Part of a small language model's weights: RMSNorm before each block.
Each number is 50 + 12 x the weight over its row's rms, rounded and kept within 0 to 99. Layers, rows and columns count from 0. The size before them is the row's rms in percent of the matrix's.

# up: layer 3 MLP up, 512x128, rms 0.152, rows 367-372, columns 0-127
# down: layer 3 MLP down (transposed), 512x128, rms 0.14, rows 367-371, columns 0-127
up367 105:57 50 63 50 42 66 70 67 56 54 54 61 37 34 58 64 49 64 75 46 48 56 53 47 43 56 69 62 49 38 74 56 43 56 44 46 38 54 52 75 56 30 55 56 40 23 35 46 55 40 38 38 33 53 52 44 46 54 32 37 46 53 54 56 34 38 43 43 30 67 48 61 42 61 47 83 59 53 48 51 51 49 44 49 51 59 37 55 61 37 64 43 57 52 16 72 36 45 41 49 34 49 51 47 41 52 53 64 32 35 20 59 59 21 46 62 51 42 53 43 45 30 46 24 69 50 53 50
down367 103:51 60 42 63 61 47 32 65 72 52 52 47 58 39 64 57 28 54 43 57 83 30 40 54 19 39 31 54 42 47 39 71 53 40 38 50 51 74 64 51 44 53 47 53 47 56 48 56 42 71 39 66 57 37 56 43 51 51 61 37 41 38 54 20 41 70 39 58 54 65 57 60 52 71 63 46 55 49 36 47 54 60 34 39 56 43 66 53 29 62 52 56 58 54 58 28 42 29 57 54 45 63 52 40 32 61 34 57 38 37 64 33 50 57 46 49 58 56 44 50 55 26 78 53 61 63 54 43
up368 114:54 66 42 51 44 39 60 43 68 60 66 77 52 53 31 34 40 46 40 35 48 55 37 51 28 46 49 46 52 51 56 46 32 38 64 73 65 47 41 34 38 45 64 42 53 37 52 32 61 39 45 45 50 48 47 45 54 59 62 54 33 59 49 50 58 51 68 61 48 28 64 63 50 67 24 56 35 44 56 57 62 69 63 50 44 71 53 48 21 37 57 41 61 55 43 45 37 45 73 70 71 54 42 51 69 60 53 62 28 58 49 66 54 61 59 63 44 29 29 30 64 56 46 58 42 54 70 40
down368 104:60 34 45 64 47 54 45 49 55 32 41 53 48 34 32 63 57 61 80 60 42 46 48 42 49 57 46 34 66 47 42 44 51 50 39 32 46 35 67 43 57 65 53 36 49 58 45 50 25 43 41 59 30 47 58 38 25 51 30 47 47 37 38 49 54 34 37 40 65 51 42 37 55 43 58 37 63 52 45 58 33 53 26 47 52 58 69 54 67 65 43 50 34 41 38 58 45 53 27 29 54 41 70 59 44 37 39 32 80 63 37 40 53 54 33 39 59 84 59 54 34 50 35 61 47 41 43 54
up369 115:52 61 45 48 47 21 28 37 46 48 24 62 26 61 46 48 39 51 43 56 42 40 30 49 35 64 76 52 43 60 56 67 54 40 47 52 48 60 56 24 75 43 33 45 52 18 39 53 48 71 55 47 49 49 56 49 41 50 41 41 77 58 47 48 57 45 41 40 47 49 58 70 35 68 55 53 50 64 42 59 45 55 53 43 70 47 37 46 49 37 32 49 33 54 24 53 39 56 32 45 74 60 51 39 57 56 37 59 43 58 43 46 47 57 49 39 67 67 66 44 40 59 23 52 37 54 49 70
down369 108:47 53 45 53 27 73 55 65 49 50 52 42 49 29 40 46 74 41 63 58 75 50 46 34 58 49 31 63 50 51 48 28 40 64 71 56 43 70 58 54 64 33 56 41 32 50 55 20 60 47 37 42 58 60 38 43 50 34 43 68 49 58 53 40 64 41 50 52 55 50 53 55 65 52 61 42 62 45 54 74 70 57 52 55 60 26 53 38 34 66 91 47 57 48 38 36 46 44 53 43 32 74 55 41 45 43 67 36 40 41 35 57 47 43 52 36 38 48 33 54 49 54 67 49 67 46 51 40
up370 101:57 50 50 26 39 21 41 53 27 42 39 34 48 48 53 31 41 78 21 39 38 40 49 60 52 43 69 46 43 35 51 42 51 43 51 53 44 30 64 56 60 66 70 58 55 54 36 49 46 65 24 49 43 60 51 48 56 56 34 36 42 45 66 80 49 54 30 73 61 38 51 58 69 84 49 48 39 52 44 48 49 31 45 47 48 55 55 53 52 34 42 36 50 63 51 60 49 40 35 54 41 65 36 49 56 44 41 69 43 61 58 51 55 56 51 56 47 47 40 38 37 45 34 24 45 38 53 67
down370 103:53 64 60 42 38 49 41 44 59 64 46 28 41 81 50 51 20 56 27 37 41 64 58 60 47 45 54 44 36 51 40 43 48 53 37 51 52 49 41 52 61 55 54 40 57 55 49 43 52 59 46 46 42 20 51 44 46 37 35 48 25 50 33 67 60 55 34 58 49 48 52 66 60 64 44 69 29 71 52 69 65 62 51 36 41 47 30 34 55 55 42 36 60 34 39 59 62 36 38 27 24 66 42 65 67 41 77 57 57 56 51 33 39 51 50 57 46 29 63 53 56 55 29 46 52 41 51 58
up371 104:51 42 50 69 68 27 64 46 64 36 41 25 36 60 58 47 44 44 50 43 44 63 52 44 50 58 49 51 27 48 59 58 44 45 49 47 46 49 43 19 45 49 50 21 52 67 29 35 59 46 41 60 49 51 69 68 53 66 54 48 40 60 52 37 60 73 61 39 25 54 63 58 41 49 49 38 41 59 58 55 32 42 51 76 42 59 43 44 41 12 49 58 42 60 40 56 62 40 47 68 54 47 39 56 41 50 54 50 42 62 67 52 39 64 67 60 64 50 59 43 48 47 25 60 27 49 75 59
down371 111:60 51 50 56 54 45 59 31 46 46 49 70 48 58 53 29 61 58 32 48 59 64 37 46 39 45 43 60 38 65 60 47 52 41 58 46 39 58 43 66 59 63 43 63 44 28 58 35 47 56 51 50 45 40 56 27 26 53 51 80 46 66 43 62 66 40 49 21 52 33 60 51 35 58 52 51 66 49 68 53 78 68 46 54 60 43 81 61 62 35 43 33 34 52 68 47 47 61 67 34 72 38 58 40 59 28 47 44 64 65 30 42 48 53 55 50 56 60 54 60 30 55 65 41 67 45 45 47
up372 095:71 81 46 48 57 56 36 67 24 41 50 35 26 57 63 23 50 52 61 59 52 42 37 70 17 48 51 45 47 36 49 60 40 49 51 62 49 34 51 37 41 51 41 34 55 36 41 48 43 61 58 55 59 38 43 71 50 49 36 43 58 41 34 54 50 57 55 46 71 30 55 48 39 78 49 37 64 57 57 38 29 47 44 54 57 58 51 29 60 32 60 58 65 55 51 38 48 32 57 47 66 42 59 61 53 63 35 42 26 47 57 50 51 46 47 59 65 44 57 70 64 65 53 25 49 43 62 48